From a checkpoint of a small transformer trained on Wikipedia.
Size: 10 layers, width 160, 5 heads of 32 (1 for keys and values), MLP 448 GeGLU, vocabulary 8192, 4.12M parameters.
Architecture: RMSNorm before each block, learned positions.
Training: a variant of Adam for these matrices, 104M tokens, 6366 steps.
Each number is 500 + 50 x the weight over its row's rms, rounded and kept within 0 to 999. Layers, rows and columns count from 0. Numbers have three digits each. The size before them is the row's rms in percent of the matrix's.

# layer 5 MLP gate, 448x160, rms 0.109, rows 111-168, columns 80-159
111:480480497479597484540462493573394415484536609430473503489489601492500518509526516608557546533545447507539568554558496502533503587510442499545470597481552486523551434582448467460485522513564384576472538415467454502493530423431565511481500465
096:452531551517478539551439485473564459497537435487424499445495511473450421543403500485494498465513507551486567521461555480422422543494497518488457530476487507577520527440458493525486521544499441575535454483599414412493463528563414545461502368
104:521472489584462565491550570598482502560557463461503504549457548513519512449430507587478578478536444428588544514495494463511598446540543428494492478475468464537501494433481531441494452477425570534620632378497498411519473519469489470554525455
111:535470485559601443457451394492444453496409481535508473562559567429458522555545512510493550459539521513541495504474511418555462452524454493449413501583541334502503398484471455558446393603533436475479520529549474477467489589514512473491472434
095:553470517404525399522538483414520517500520504432404477528467538491426473516522414439474451525480495491545453478527529514695579486472481470488548516515489498502529482526486465586504536464519542519468508547598543458414609498545487387518525502
087:463460567449462432485482452466504555545402598523535518502450483588498455503423480491372490498444520445381510454422473475513492487491434628461510491454539457440530564528467534503481522479569437462466480482463416493485512375472498453530527523
105:438551512522575480589618539513553496592483433498453533525375515519455427586565437517475492428523457483535470522444607463522554513393541498533537428440427473541518496478491584530536533495424515549540567599541425458448494463446484558495497461
106:548450495501573570553559481542464457434446582508488539433513543425501518582402408543463492480577473554477486530496544516566636548445478443563451458555504554549545502467477611512479521452495539554484472434587513485445497646456557493551532469
101:548512475531586460597515491471536466416482533453554563529418574534502549505473455445511531453503454480571506524533540480463564510554400474543456530595432482523449434544497522515520461509470515440574499564433501527446504482439570379574433510
093:547530515456471505516534517507522489469485488381498466596469476468501446589536488528506503489522485436545568467475514504567430576507492490481560485536387426500382375525481535529478571450492461465528500443414499432537572581391505498541410509
106:470562451456473544517487518504511404470513537529471427493564524498533461422533550543484526560521562529501495500547516479459472569424528538530431510526551434547500573539445510417542536546474500497455439376598458628465570498534438504487506407
092:516484523573505494500534523469470498454465572539514475583489511578514385437508492472446469553450520536473477500532478500494560554510529536505465507505501481551458454568462504592555522432422605468492456502473494551445566581545411520592503460
091:464482530537494475509519455575589466506462493470493571612547583483448434559508498478417536489449480561598533496547552491572459650564457514508589435634453502509424461538486568494484470520422455476525552416518463505536499508634379493485509505
104:579540532490456522549464524571486480480459584449569475518502509480465507462452618518587538515468438512501539460445457501414497498538551468500379536533489497413477547547454488514465538546460497476431511546500529514472498538498516452555514598
102:532523512615442551558487513586502512385483529451535495475470556473492425511513459496469428554423443493486517406522564533499445465451434600464471490497528521546473441576495433551531481523545533570538561522506445412540489448488519499379491410
093:496451496518500483499544568527375388525536459530471454466550588467510423521476451573468525542466458529525563584511494522512496443560460510516446439416532541474436490492438491432439445540544495594564551581521340487425511503471536509474530468
084:538519445570490518452503512560558536531541517463485523479580496450455602486424514560463461531471482553431528468459571477466497549575436466483501352365501449514470528460450480457521564603462555437481515516470490351443505421473491526496480426
096:475520479508549418513495515484398464530509493549468555498430547465502576538425508503422478502497485464563451519477449424573527557521421502505520403520519400439427520497435534518470486483459527601525522598470463522435444433358478488448509522
106:528529464491558440495381452483570412538486597514434560482536501488453561523488471494500465494491504522490560527408617525609528496498443404529504497496472558455497533580493505566489525575519468500608529511473427537471509484498418454539543492
110:486502440515524454394549538517406397557515503500548484518426602423458495556541442598452490576532502526520485507544482500568504380470430523490455422531439520505532528605445513482448624495528565544558475510470586492457506564545536521463544474
096:555526486554622535513574550601515454490491517516531469499534512439459535624523440548572492511474454519460525466587468423480547514478373488526355477478546520505531593522472451479444550554499472506510475528487515475473515503526445502459469411
100:492516496455435554535502527583559549563568493574471520466389549444505471582431361509431558509509474464474432593505560524494546503489458489493491456547505505589481466521462574597496507438341532443587467498524483548521502471532455519565558604
102:526491486505490511600532494559459427432523528519481557495478479522498490543416480476432450554456466513476479477528421512405461458460466617516537458494492634523565454503445505532452581464439652480456518476523473497533487530492526519583469476
095:426533477515602470506545457513480378500543529460501423460531480469447506460503464530564505464514511512530483451472395506546601518506532508504414556530529489572549503515462519525485511471440514562479515474534491489456519471491473453480501393
099:538585496499481431531459480509473508472485505449485513467538549453468510508501569514560423587433512493489487415545546521497547529525517521497514569516538523580488501500455450480498448572503478503514520539545567492565505530443503348515533562
096:512485509525544458451508524500423496534487493557591559566516536437512437498513456460519582527433534432481579471513459401391426588467503464511504534559502475504503448516474484486492564538426421489592446486487492428446559551479494539503486425
102:542427500499525423506460507476577458616486486528599533360502576568510521526569426450513494464481510513473602463489522455442437604520469504461520522545440505488451493542491466482489451507493475488442497453460485505482556485461465456545565514
101:523546515430515576529433495488601489433495474536501495490529551518488502450460486467516474508488505385487463590453574518584596490382488517524522474505559654601549482499456469473510427563427441583573584548592574441522538500488462453497473453
096:507557538576559511450443515579424408508524482518463545445521612504486524495555439557594472411496499492486554532429512489434459395469448503567523482522541491456561493483501556510526562453539494547510557483585522526489489498518572442484507437
103:434534478523551493518508497506441510492491573499539536475453450449470559480466564540487498498459449572537524489533556461399532519400487470525436539476578560571502539470433518558476470595567483459557549507545427450528466500560476439505554569
088:518484449467476545444602512587439516531505554473535527532449500514487482490441493511502563565484470473505443551453516568441501513476562633596485501559473515541495487546493515518423457505546424446507520410501628554380515554577491441491627561
099:506540455482484511586523514554483458600492451463549471553458588443430439502446438538575477501582499437503490433485484502583503479548507496530529494542501526495553556393498489431593448589501519592513480520491448495584435515554555474465447467
102:550460499424597459547540452536475580502520429539487590553484442521516532657478506514392437508565488538428486466469468527511514518509516544558527488556557507542465382528439467597502475466429473534566504496409591587514519534475546473522539522
094:526441448560515520436482492534454521549484607467509499475500522551494436683506439540457460569434494572482534571433614546560438497500501548538452480538533517423521464549468520507475626535535456499499539493516436530360507404514480552500565552
102:499530584488452568494460414622406368475512550537427543537487534532424469397478537453494495528572468488449533459515496476470449511503489448534477560519559514515554397502477488446469620547562505463499466517570550496492442492522375534482519539
098:558467507454534464493526481454421497407506538411493411533601580496485420485453498523475497592516402447567457457497463403588462462424492498507553555479384515510442447599500502394553522541480505480487535406511497509488564479444462497456461538
096:532528566561503489446559474493489497418475524528489395576499514492489404435539502460511538477473501473513459486538508510528470523445480549505419593449593486509429500600473535498596489397639488498505619525463529447390576508482455476487529554
096:512555566511397564598507454630520490509471541397490540501518632508469429539496465523572454608493473480438438446510458518520451561473458528471450526528476537504530422521477473453514575496506458508520597493490446536488452524460475458440506391
088:586403518425467542525414475468515459517510504537466524511469472519473437468446527466478467513536536482470501449531446518539461441487539366531480342548520470548569436461499479542457541497557529479485588457541573442485529509553423467518527549
080:509509469546586504546513532554436550529427565457432532453561504552413536521369440461548481563536529446534422529506488518569596475520505437507533470553491459541481403512407473495501493512492555435539551511535499456474534602408543385477490486
102:502509526500503483441460525509523513452413580534400442390452585514476443473483382516455449466482456431510456472424495478589520501511458471458532389505450576489490486519490468514472524464497601431464476422543390523414551544515405521452516564
093:482527522489506542527544415597529477602538456381542565445478495482429577450409565441492528565509553495495511483523474466443580493499519484475460556538551481470498451443477531578574480479426559474530539484430543487478509547472503377529504564
107:616534529484538432517522489472510479444450495542452548508466506554464489520457473509580449429446472500442515483462540479479508453493466507593478502487529490519496598517478586529454480476510524423520533501465546446396503461568612385604389487
104:482585499469536503531555530436544537503480527486484529410516564547430530444501484553480507530432469408510475498490504412445578494478545493495454490529456491396521428512464506538431418639465493445541477502517508526477518534437480477589424525
113:451477476453497484534539598506539547430557573526467474564505557399437471512416478552454582471548417394610461513461463426559505583531420408556490541529483450539516523509449507530500466559413569513490495566504577532498484484483490536500538490
100:541541549473530467528543569575499538514509502456470533521464537515431498579433461539473519523531505488385493435483465530486481474470396525464482532490524583410609440554500438450464493463419535528532659518599530548549505481443450394466456513
096:533491513533402503433607502534589474559467578449475513573568491505496526553447464535482495545478426508406458532605482547532543442517435558453465475502450477443444475585432539474421428458578441447514471473565567494410548564434487522491526495
105:534480485491486366488446518560544500524559516462488506457449496433503481550497460425426429530596436560485526567450570466500521550472395537494436427438533528541499456455479450571435552573489522631610580559537529536554489551501533529515506494
104:560463492555549476481417517534501483528423514520470425490498526459459427558606547537484408524437499527585443489496595524447435523442458472472455408433511508384490536470491557494553618512457519592565504486433426497445472537400529620453408424
099:552456502519582533583530516499531544557524577600501515454459479544505452502440548498475514499469474592425601643492477480554508523520435603480516407489555581564547424584412433477552592440484391495499493531525592481536512431591499491478573463
107:451503521564583393513497558507523515587479464511399501503505622495486495541498448513505544477520529566546554557461565486427537564458433487504360538539567472409525591468493517456457534501478490591536554571476428461553419410502448437520399503
098:578546539442443460614529484478483524599487536480487574538413480450510521493493454436528598594474501365492491525522504499461568521521461498535460550521514523455548542569448603533453493556465531620522424483534541451523501499507583499549567585
100:530468468464482406514581483495517536456536493387512556581536627420447399529500378456420373473562480557485475502512468388486537489480516620501625467458481489478530406559509525513465513544518464504483588532605473509491475497433514390487569516
096:551492440549506494485507500596508400484554456505549558505512583493426541620439484529482461426611396402517489535492558468562514545405433486548446513529538508457511472494509493568425464514534497521669559479500459549560473548508510502494493541
104:449396492471444469509458468501575450604505531474515424517550519467418434504437503498504454447510428465588507479476480442614498551506404555499472529532552444484537559507472501522514609411452475494498428478531501553525450551442447580478543544
095:491422529500389487506538441556632539509496529500559509579496542397470458510530512492419443590461431489439495458515489460380479500551543474524448441435559575453546484496490505534470499564529523406572467480434460486395563450476525393506446510
096:518542518547580560592488561556569444472451508507530493462430505389501529532415462409443472558490519526451509466558484551544484542528427461539462377556558443530619529508457466629556517466490507538567486538625521425456484581506580519493492476
102:538541523525393525539464542443428560438459512451454521517496588503433396488457468496528515464510486427496551503434613451436425493506475489502445505457480555513455535533417500507528489641572447431510489425466465432344502537502443440526528425
# layer 5 MLP up, 448x160, rms 0.102, rows 111-168, columns 80-159
108:426502538501423504483563446415606632530456476487520537542450503574426462509537372471489512444472473520547477518463443481611462452437470489462520446471458492531541593495520549511558549504572590422479418591519547497493456489431420530445382484
096:492412536619468455545538393481495463453492444553507516532558464516529468490541462530512440510527514527484544547477517491505560498449564536530558515427486469484474508498524472466474462529430423502512415467431496537433527529460467363550488473
109:445510521455446410480498548385526457487526411509455410494564528422490501536545521448535422465503461495496449476453488497467470577396460466487527452493438571497564503406487438430500474494538579595536519529457482437557513516473510482431482493
107:488519491476510481509478606549376568454446496558525516581527507474516403486387503483511568496557528472485530489541455507447445515489536466530487556445446492529519514419530560538447429556547503464456410444530533442540540545503585443534481526
094:497526497525430425537473513556507457488521503583609436508555444471505521546568588619567536470501513470421460457492443524374417512487562462514453460463518459431489504536522607405464455580457500420491512465418446487578510504546463474562489548
095:545468509453485491458550509492519514463487545483565505491502501539507433553358448501493434457447470529369472391483456490475536333465482577513506528540492454501468453536535533438511509495575496462568478515400385553571541491447525537448427395
107:517415521420452495513481544455549465472426424550491522517542466527527502452614468433458492495548508474468539534454513476555563543464460542450544518535488637445407423517531497468571433505446560534551526535399490579509506509432471527492424556
109:503500515554534447404373579544492449490493551582535538476383569595515484539503527558491367495416446449542542535542480522444453548588435530437520523521534438516424611504439485540495478505547494471495512553438400411478486489457530552408556568
100:501569455470528525437452536441478561482504407491525592440520459479478546569458594553510463591484501471503392496469478457476496478471573466482486501443564523464480547471529458450489471502539451515494526444478445558538417538411514543524544477
096:549567500470453502487501537478473559475448552435545533448436567530490487463534476532561428436490458572563592501504518521544485508484484553448420504557442440451493467571501504494549469457559511449495511566444436458542439479462522499539445518
103:521451491547574421400503541487581543444456467572612525598563483471522515618489541451487535553535524521562558465435591489545417486554504462426489494558545485523533487461548487481520512437516477519520494502456500405473517457496575548451584539
096:493539551348520488569490442451450547472525529523493501382469509519468554455512495410538448459402469385548469478565467516534473419558508478501562533534458470503532481485494559493637437549421613452510485478517478581564530482430541486433440501
092:497440524473403478471587560466442538510507557585616505446481537456520502545527497435408484463552499427544610492530422478569556418493520489413621501527447497500457493559514492547568502570438492519544588512476540548471447488391452463466559468
109:520569529368493462489463526510480437470459492548529602414539638539436539482473483528580529411525502494583552477455397476492404489513481460456523493537474504447594568424496561524492528509526522476507538530423503449564498528429515531505386520
112:478559507452486436534509424461445487527511502475494511467569439539441594511479532479452475496495472449487526494410490523541547484477506455502533506542618465555489408504481584561456480476496461446527508489577593550418391569563538446570521579
100:505466483465399517436456509512607473610508470454493484531544570558454519512520520474559483465484461512540440452555466521501508530478494439431448581458500527467478519497567561507473481549492594522496529416477487505542452505478499455498503487
091:445538494559450504582476467505498413575592536546441569441609533498499502480458454544542476430457461589471539604550531436546464469526491520539452519503486553438470625507541456513474592522459502541548502439476507417467422481534459417407511450
103:513415520512490462589534431528513476512513430488515501555563466511487453442495553500474458494461478573447549557397461449417314518395517479503565595430476539422470499500536526494539527472548383565428550474460498579447490505530420579480563446
103:615562534473415526510543447536535518519403439504461418489585456484515379496545519497474514461476438515464597545498547492548445509454503471548556574358449561537499544539476509422486508585417448494458556496524497497486554488582521466513521505
110:517514514447531567609481535514434601423550555531521500544449411530512463459491546427512573560518512542503531520580503520511444594464502563467551556576506489509546499611465446542549525412489386447432456462467507484513535571587448527491541552
097:402496505480463408509547523476475456499563490465443545480429561511506540499439552456431398429502499443579560569456597473523546487538518473491503538510521468574513447447463657494517530384510518494478484479590462563392460510435524442612431555
104:447464529458588464480525418527492499535494434521411558497446525441505530435453377454506510391553483557540480581473533439429454455410507486544484493592520566570607497490487494529460527552508480525451443501499455564508501536545530450521536487
102:435455585557547457443488546512541580523488510458593432596542529603489434398408532480527493473465543449396564451535514543538513497563467451497542473512430424498505534565478524508471459434602413391450487501483492569445487507547456539467539471
096:555437587483516657562544541542519546474511569518500512479515389468470550524602398465487486511511507494557465566547411475448472483558474554475541430580601543488434425452506559473503472556600408431526495433480459466517414546524483539486489604
108:484571448517482356560451509468551458443477399483515402453494555478491474493624521445487449532545562553492417447493500466440472393434516482496530544529574452516569588473511517435510406539456464490445498545639534504538571491424460443579473493
096:439437505446392464501534494482461387471441482492494473396598485577519546467568614389466483417505518443562584537597451506580588402559501510444523446581508580551484541492476493458486382502552496412438418455484473549555561485468444515472571391
100:637499478549463544517591528508500524466445553576573492596526529436500384469574421486541548494602484444592522543473473453605510539448562505479454504453565489485479527492508487471480482531486423518490537504479485550642443476490413574529485478
099:503483527527485486462517513509499460534515441499445530486501576586506516520500483512484464589493469579573545504462430557510496510551522438511501495375486482427510492491470522469450548398517659479543520545371513494435560553540578607495452511
093:563565509480416419532492446491552512487453538477513449451516532460540397521438573508511473528472445498513525545455541581532435518474407508415480585474432438504495566580487510548431511427552456432534590418459536557480637537543499488498515503
112:428487538535546550444482538548536523494373519597479403368526467435511529521436507591449530492431503528444452498517557470524536544469490464543461446501560498510509447427490462417507444482462501537522511534607456504450529485462445477463565603
093:560474516524498549493500442528527545536475464512570416630484502499533480518447518470481571443599529486465489454495521423542517544522487547465485506467514492532468499388471493525598452494541541492491438540450452450577389460474550494454478487
101:491517477422544566442368522434575512497513512462497573566503465472458542492541541456453490523547523491491417418458402500475515530444535471517511467555602636482544416510498464516503515549516479568524596526487527541542554463389476594342512420
103:481451465445659397416491448531494490513486415534599525556529409563513478578499496574452406472569491531507470474511552544585478523478488512539513509575552553466508431509436559561540475484517461458456518488406552597452515559445518456490530538
093:452516527574412523472499432512507542477485481484541591479516473473521464471524491463515515509584470460519498451529398471548580514503515489498386469544516468551383517526455502532422472557517474494506454489444534511475466473467450429412549594
104:516516526486452497487414564525521665475577479438513558540485588520497467542505485583471487479489569519463453437447461516540479481518522519494544474377476470478432531486486514508509490619551481501483494509396494514485447486535503593476503637
104:547448475600442502392558515500402523514486440481544558395562492475531511467419437528599514436486526472436537551481484477563493442592478468556428445579579525516498503409485466510510459456484455473469490441513509541504559550379492486490463518
098:497512569544434466445555476485460394452513483481437441560547514514528447392400526475513577397493553415515499492546474544517458492485534485493533523438601485449424523471501515455523442451559479495474491476456470421428532526430423422468462461
094:460514440492596556467429538530473453505606524547432541440533377508489552515517485496448486497463531458519476446505512538487532517515482510494453512545591447513462532470487500515452510533514527609511452568525638439523331539470530526569432552
088:478619510553522462488522487532510486490488397521542463556524478494494536480537470464577497517417555441530429527547486575448456529592555472434490509473520552511537531424450422507521476540431464528482519489542513515509524654456535477526382433
084:507495461478527469464492519490493463475479528549521517516542462561453463536485541525571518407594415473452513538427569589554542513460481439470528610432545431535507463545546476614408455525538571484484455384507500580502500409530508594531486571
102:501605535496470388445539421537398467484558518503399491355511515537532521553579464561522460473482438525512403513460515488473529475500402527479444479519576576483541519513527470455470583388522484489487520518585395422537492493569468485440504502
097:516410465449588461414450496537504517523442475559460539455508512480530569555528514503552429509516529425551466538515473495503522470535525470481558452428527557489489583473475526451496546557505502453516462498523437539487578509495574607419441501
108:527544506463537470540469464485525474488477520545389483461493512576491439484529554514601504391446527549549556543424425549472424464486500545595437586568535552556503554459501587500444507513423470436463423571465516458473511496532496439567461487
088:409649498480490502498496599475506475538436542554422543422500508508518553505517428508510563381360503485527468543564558471443540502462508504555539505563513434520615524477494554544515532542418351480498443560597439502542481478446488526543436504
111:471488538546554552555557532523487530463451459496505501534483543551450495475495493499475524551473517487445514573570526546465576626551476497497478491458552499509461487478494511382533495426547516465412509490446567568464457568491432562551445574
100:554498539481460442499550549535494566503525514496523538580471492460509451510501440515446581501535552516490473448602444494381405511575435504454515573502490587362597454504509514449455495502453523442495509470609463572497531445430519482426509540
092:485571538475433499440503478491590475494508430475479393506559487450531444474496575525496469436425489508538439476522482478525502509506573523530525531495576404451458510467493542428492480507613486501463502563505517425601489436460505543469456569
102:493521525517474487455500468497508507524503507494533509436543518430504474374473484408448565546529500504400580522465526523581425405458529433462477577417467454494494523537531411523532469555466548496483569491520499503462561569574506500534538560
101:476585449512588470489492488556457445422540486481465600463581585492492591588459552544507504444532467494477563440527467501427551504475556445526499496494504394550501446408540457463462461507465490567486518534537514541488491550461601536527445477
107:467508480351443582443468418527484495440629462484518561504573469421511454507429528477499493573568513515591486361435456378482447477441547461511558518478482537537551479460523415515530495602480525509437575496539567520550522447603519378509491477
104:559455517505514520501509396461518517516504498534568547490507493457511524503459616510447457498505554537481539501492584463391488490549547556489534582498513621556393490487477554583457554672554514530493433505402509559488502469605464466537558523
101:545496506480457549441550513514480453524476545416516540528557630518446531494528486581391555518534451405475468484440434487559547443575446493489547456527398522408509460604482499452513496537542549420512471466495512428422461524548535504500501474
097:549551502486562500465469511501515581451379536468561455494576472437496463414428486548567439453495476637571433541473561512511488443470555425495526513487436444484427505524513452510514540552495579422521458490455429477539479512531479509480521447
093:411393440552548573534512581555430535553533451517600504441487514463535567528442504560484532541537424499481510499567459463472465515433415533461460490467494479453481549487556447511493511482435529539611452467442459592601470506518528452532484457
102:529568524601474523592492530600492465495551521489531589571568463467508539452530444492534432549481559574457556526584537546524435506558543487484569505418478473473442537464472466555520553496532543494476424527357413410534462506513442533408400488
099:528564521501485440569462535469517427471455396525503471511601532518472488445531352458409500595473508429516625493507521452460447507482502425400428502478446485460497519532465497537499506542557407544455440627427416544488519515445480440550408440
094:531459521572532524432549555471521524523519533455459541340510485504477460558513462474457482522481511575459453468455374478524489482581518464473621365505504497446416451477536505444492478414474431546579415608511426523509428575506484437557438485
097:467496511416499546524535462499505561410453481509509487498471479538550475533532472498498418538493473646409654380474432466444433483491487551551481503512475533495485580496465400531517514495527471398534489393419455419487538454567509477462469397
# layer 5 MLP down (transposed), 448x160, rms 0.0988, rows 111-167, columns 80-159
107:452584491504472498466491409545496531508492432400583522504515532476486514550515435502446501455536407473481541465399579440584471521383551618495494567494535473621537516399441447433496508594489517574398543480523471491489538547430443490581483523
097:425463467482506381512414526542414445558471506460536478613419467462465445538574511589519475521472482573481440475526437535479497567590482508517598477533502586480487544482451483510487560500494455449443543491472434534561419567512481556497362577
106:447463487503439486429503475488435501503375505413472536488483530495414449524426544487497509508576579502577509507458529586547478467475556508519593488510537513462445437633505497514607428573454427502504616501529544458558536437452509541543539425
108:568543498447529596527459614497530482485444490473563502489511545486495448501480563388467498524569461547615538487465450450465401541516440484503501524570427511456393522548495547547483445549558526487469470490441543451441483565457526473435481466
096:492494498523494455524611473508530491485491529577518474533399518495515562451576523564513552450584547488510501579506438426552489430513502516544532518535557418537565509621443506599532500518457645459438438573459537399558570510512545412522476449
091:492416490433531465392502496438478405493545502503475525464496461501498591437640472444606601435489647524506483571535584511446449540499532524445509472444493505436523506411559525524535557524509504544535403438480535497508502605522477526500464468
108:492451497487475497505528481467523558452551367438478587527577518487566563409394538497468466443499493524371508557533471633525489392580540456508487487537440585511551497474504467522461532426394464531420472471431483487489529516516400512424520543
106:579524491467463429490415513437510504558622432455472367504440577662513567514488488565498550505503511517510443497528529510530450469501534527515525459386591430509484516589528448510457520414441541366553483533497513485478467514512524496438483464
098:556559474512487533570477404480485446419454522533496501438493556551488499555475491517542532421481461517510579413677496476493516521431496400511492414456597564529478490570542561431509533567509451462462492530647500513526486450492452516566464501
096:475504453459522571394544541479479511469518466532585494596529473542482502546488538516420432470466496582532485476554495504483516524529500544527507531535436535351504464450422428537509495533446506445489473425451513469534498521518415466542455537
104:497537516401490547508552486540504531520565551544448494485509532421464578493488512475488469570436525510498487495489466509591510584543558466543514469462469490517541512535527450487461426489443514528513561506626561551494491552631530522530527470
100:571523493513498406414518617505428461482502467402499449526444405499523558538392437607513500429484437445414440481464472512543565530520474504522465509488411580497495444535506526513455515456499496457479541535482433490450543581581552496548483480
094:455488472553472506543436572567582533620528486456485458472483554406438422499468542421419417491597582565507445505450469463418492522608446528499531500496488463540529481484514516513501572524565550458502475484527559463530447478561523529495518561
107:501482504513467441490515457484491485519510460498533481498461499427556480469496521466463583544573491500507482530550500499445487523503544538517493597597436492505513486546507411546570429522547477481509598476513445529516458475523566477453483536
105:495578467497474521527453488510435471551514514425408564418538492573489452566522517589492352456540514502487447391517587560412583459536555441551402478462527536570415473530606604462464556495526586516471588512595485484492454466521426448463492477
098:518449508456515528560532489482428527532546579424479458439474422417404542520444436475571545452504509408560558490482503445531447517452415549507542482489510400568475552580463529491648468581530415513452524504502417488491537411479527558508527423
092:519514551578431530525441489501481530500568480446488438504566475469432462510482502421510505495388476477350554531576508464550506427602544471444436497539475633546500496522430518521451562431490537562556457488412480453408464483568538440451533429
103:459479459498477459553481448467616474495567415566509485493464505521476545572552375561553504561540565568429490480496510533478580435419372451501433510483476551567521485605537503488511474525500400550456435479475468531542533487479541494525531505
102:511568502490480493523540511455433463512499438531507572542573506480503512562471505513514439509511464577486446487451537430494527575553515527487468451446500572519554508513458489507423536524563627477515614600557488550484579396540520518599521545
109:494531481466578522514384454432552441451533457476526501524523490422613413528536445582452455526503398536553518513355524442487553564456546417515414447398418512437474510394637561467509530521513534552526512579535542541491452509513527463483429401
096:532519478497593486617523481550528457481543520566506437431526539552516555542461445519449558502508505427477535422467538484469513531566459585524557548558564459583477538516485486352446435547490501507486521537542460529481523583394526560550429479
102:532508501583470463477400513434461537532452479521520504519481474552563526451373498453539476540488439536549513614455560609417521520589517512490501551576436437475473476533448548476539420561550458544451526525449466442495662576522489490455526604
103:444524505502487545528485512501482398511599507478510521488452563466622563587522465490466479573548526533525532469482514503532496472511524516530561502492471532407437516507484535371553394541468533445466455541471567499455487491584589592532431515
099:439511474529494521525456466460426481516518406425499508519459539525506508531449466540499502479514532562563409576480543396488446534481488506459542472506468493479534507528487461509546402545508505496514597468546608400475621525516500434537552410
105:505562512455566476452505482551450553450523534466430500533472526390486415603459521498436613445458492539464508455519479480510496585552552475474534600469572497492502520550510551493599398488451509495489419570418458545543376520453492519521467507
097:561514512474499472457544449530499471489486477478457483476438504508412495471477452569525438452574544485491463408561532573531534500489456567515546480490503478442445490510519560424438427590649559545474662547487570558466535489469443505499516543
102:514549491519543534444545455537431491532465535521466461411516535566516539492527538557408445484481443488494471535457551581488526496581442466531510492467573560524355443528452560486473569532542511471515449473508544488373415422475466437486453453
102:489539487460502485555506408528512355472507551546437483586520537497486439432517618554432493502441462498521482444532493513499576441440488518475435474489507544483540451458546559542495551501523443474545623517526544360473556423549562498527568457
099:429530516447498463439470504441505541488528424541531460487435395542522494492585471516544546510500611527520535518418556428503553488461464524499435544491536413496436552481499555580478505499558499430434360497435477392547428449515579500461509426
109:474471544496570458476628531506546452442527481535503406580534442522421528501516469534452469470485553434545498497568451480516357533520488596449600520591431510486497441555411503474502477494517552493582496421519504554445493572393474542476459543
089:500480477425475515504500533521336499519541527476437522473471532503438481462578424449455397516559465537625559526437470470418442446471429520525564572497540512441509571528425499453514497482519509534461508507500508542499614644543518499501550461
104:508499477516470556504458545509539439459489584500559388508541534460496473589513428424479533567541421444469473479440454481455494499457470487500526466534444500569458464610504474424522408538584493549491483489543455479477504532379512496425528533
099:550471523495475461534479561514492472577469502418574463497436564531633516472510485381548494544492462616516543584597497464472574568448466485592512485495484490632478524531402558507452426547492445567534457465573505457533516473522553553420525502
094:476438489475584524466506542515443437460417459506423532453506549454468484523462419507486412494530445512504431556482559541505442545523453577521466518554560537515607452524551470424506529441523501412496525454572511488464492578464541556539549579
102:463495501502524497544501552568444547574570482547580566498529571461515465547493391510495489614444519435553471590551514503439510571477486507460527475498494451504526517535487498411599444481556436517492497466474529500437505567566464524499451500
100:489531488345434520498479482512494512472510448435487546591501469347481471542446474535408571560456523495561522487583535427400472534428460526465459567544543520482506463545399436486543529404464520524465523455515501432490388489544479515516525480
097:544452529478570508511493436472479559468413509558503527479459471444368482522507561479487505551491498576521529444495555437506518505517485507424461508458512403511579548590476515508548519458439402508541498447455597494540460501564501520504598561
098:413505481488490562630421515562539436521505569529414584465394450581521479435506525515590428562591459480571416406497590536529475467463561530550402507506473444499518428518516557527453518500563526571459559570495524507526479480441418452475525463
095:570428515432550492553519508494467403434547561451556348553490502534486450492553561520557549405421434417534519467547444504482424447592498484503493456388506543429423443497503409532438529488495505518558497471479458541426525419494465505532473505
087:508543454528417532519518499470468534490476444567434576517492469430597571521471475492514464553538539439534455470468479563435633570405568560455504445527530455489614483446536520487564466537430570416504486500394504562516424527503484514529494412
103:506567532467514404591492534511443494440661440539482491467472579600519589481481523520518428519476447527501516490544553514505463463445519431418568491414519568513549462447425509513467589504422429520446591509480536467521627417555526518451449425
099:475439499572619522556374473518609515466499441584475438455509495508530409438501373476398604525556566487484545470536381518514423534510451532496566508514465475583552482529479551503528456529501465495492475468528407524470402397459502538493484461
100:466534473425546440463502416487542459500485415570537467563488476452524555542475562577571493471591560517512491509471473511405548509481482555525516530476480552474471442495418509511514500513502469485444517573498422448473544498497495534463519508
089:545446524521369536622561481500483581463484533431509443565478444618457488477439527483587451514489526505515455557537457648447540545453591545503525521457551514537474496462521453570537452489470504514530499576461529536584534443542507562545421515
106:519521500526470571537469473602457451522520527511496468541487555437557458425456540520472553440535382478424512486569523567459513517479510487527459490468462454442587540532511451452440486507473474534477538507546445465445454492424434523485537501
099:540502485516465456463522457444477535516477462457523410524590586531493529504499528539563571538513593468500587619544461478457522483447461494449536500519542515492478576438569548565559520413451462496523454580499443484537474516456544533466529457
092:559430494456531585446567496506439510427432486465510508420418463505421502515522534539493508526604403553587437491507558575449477440573439482423522530488473461504518435574494481515506456503498457600542543505485576488582510544505473561442631493
100:492442470404536464553473507494498543530592506495502513575523585559480503422416445460462501419557473502498475573522459482497486530403438476446571471550545530402576503478519508536510471490427440516504542468614506595546542544577459485509540550
104:515482454585428407473521488502389439498467463599494444476462459460419450560549520459499494581558540492447525431396452482576503518543492521490504491503523438544578518601455429541511395555396476508537495447506410491455487537442466504495512524
105:566587469540515477604533534518589551550420515493436499469465541542395509495484515404483507469489436539453548605553487544560528539537396571528462508531483407518510483572455450446615465487473431482451491489539507458479388478484533590495608556
106:554470532545542419442512493506531508447466425552554501579526475478491492624515416557513434445412531514421349373458612550538511471417531469476559408488518530551579453501452445523451524473555559464463512523462601465483546507498481535614517525
102:491448454513480531535486519530518484422532581563581552444531461507612517544565501480504591493454554528545525570579424479494524497647467493498505566488546487510504603448473546478414587532505490491504532481494531415538527494530600444564502518
101:478499497418501522433537520511497565523496559533566514592394566512454437490573515484428435501497444502519553449397513448466502499454475498483620518495513512549512479501526492525590528539420523464528456555526446473552485461371445570528474494
098:474501512544457468474455601496490554544445554498470490485400525446392510445451522468634428413455590517435545550543476489474536505536413515528523436492548464489487370588439463447515461504483524454472497482461406443542539548491534533420466521
102:485575513508439556418497536483510509416535473455498563453450588495549513554376444537513431497505473529477504554552545481475502516404506440459459485493458448487384524427484593545537513453482578487488528509536570532443493440569516474561572510
098:469533499558469432531597484450529451552529390585529519501508561401528516502436569491442493455415548427403480524491519526433520536647541582482563462544428545532529538473555515499497465598494569430504476451464477503382492527535542469491400474
096:527518502537457474447480508505422504474507570514485489568468510480464514515504508423500433510504452548525476490518508453454450515528511476484366555475577467465462522463519623531609475520530452442543580509523543533446412499508632500456539547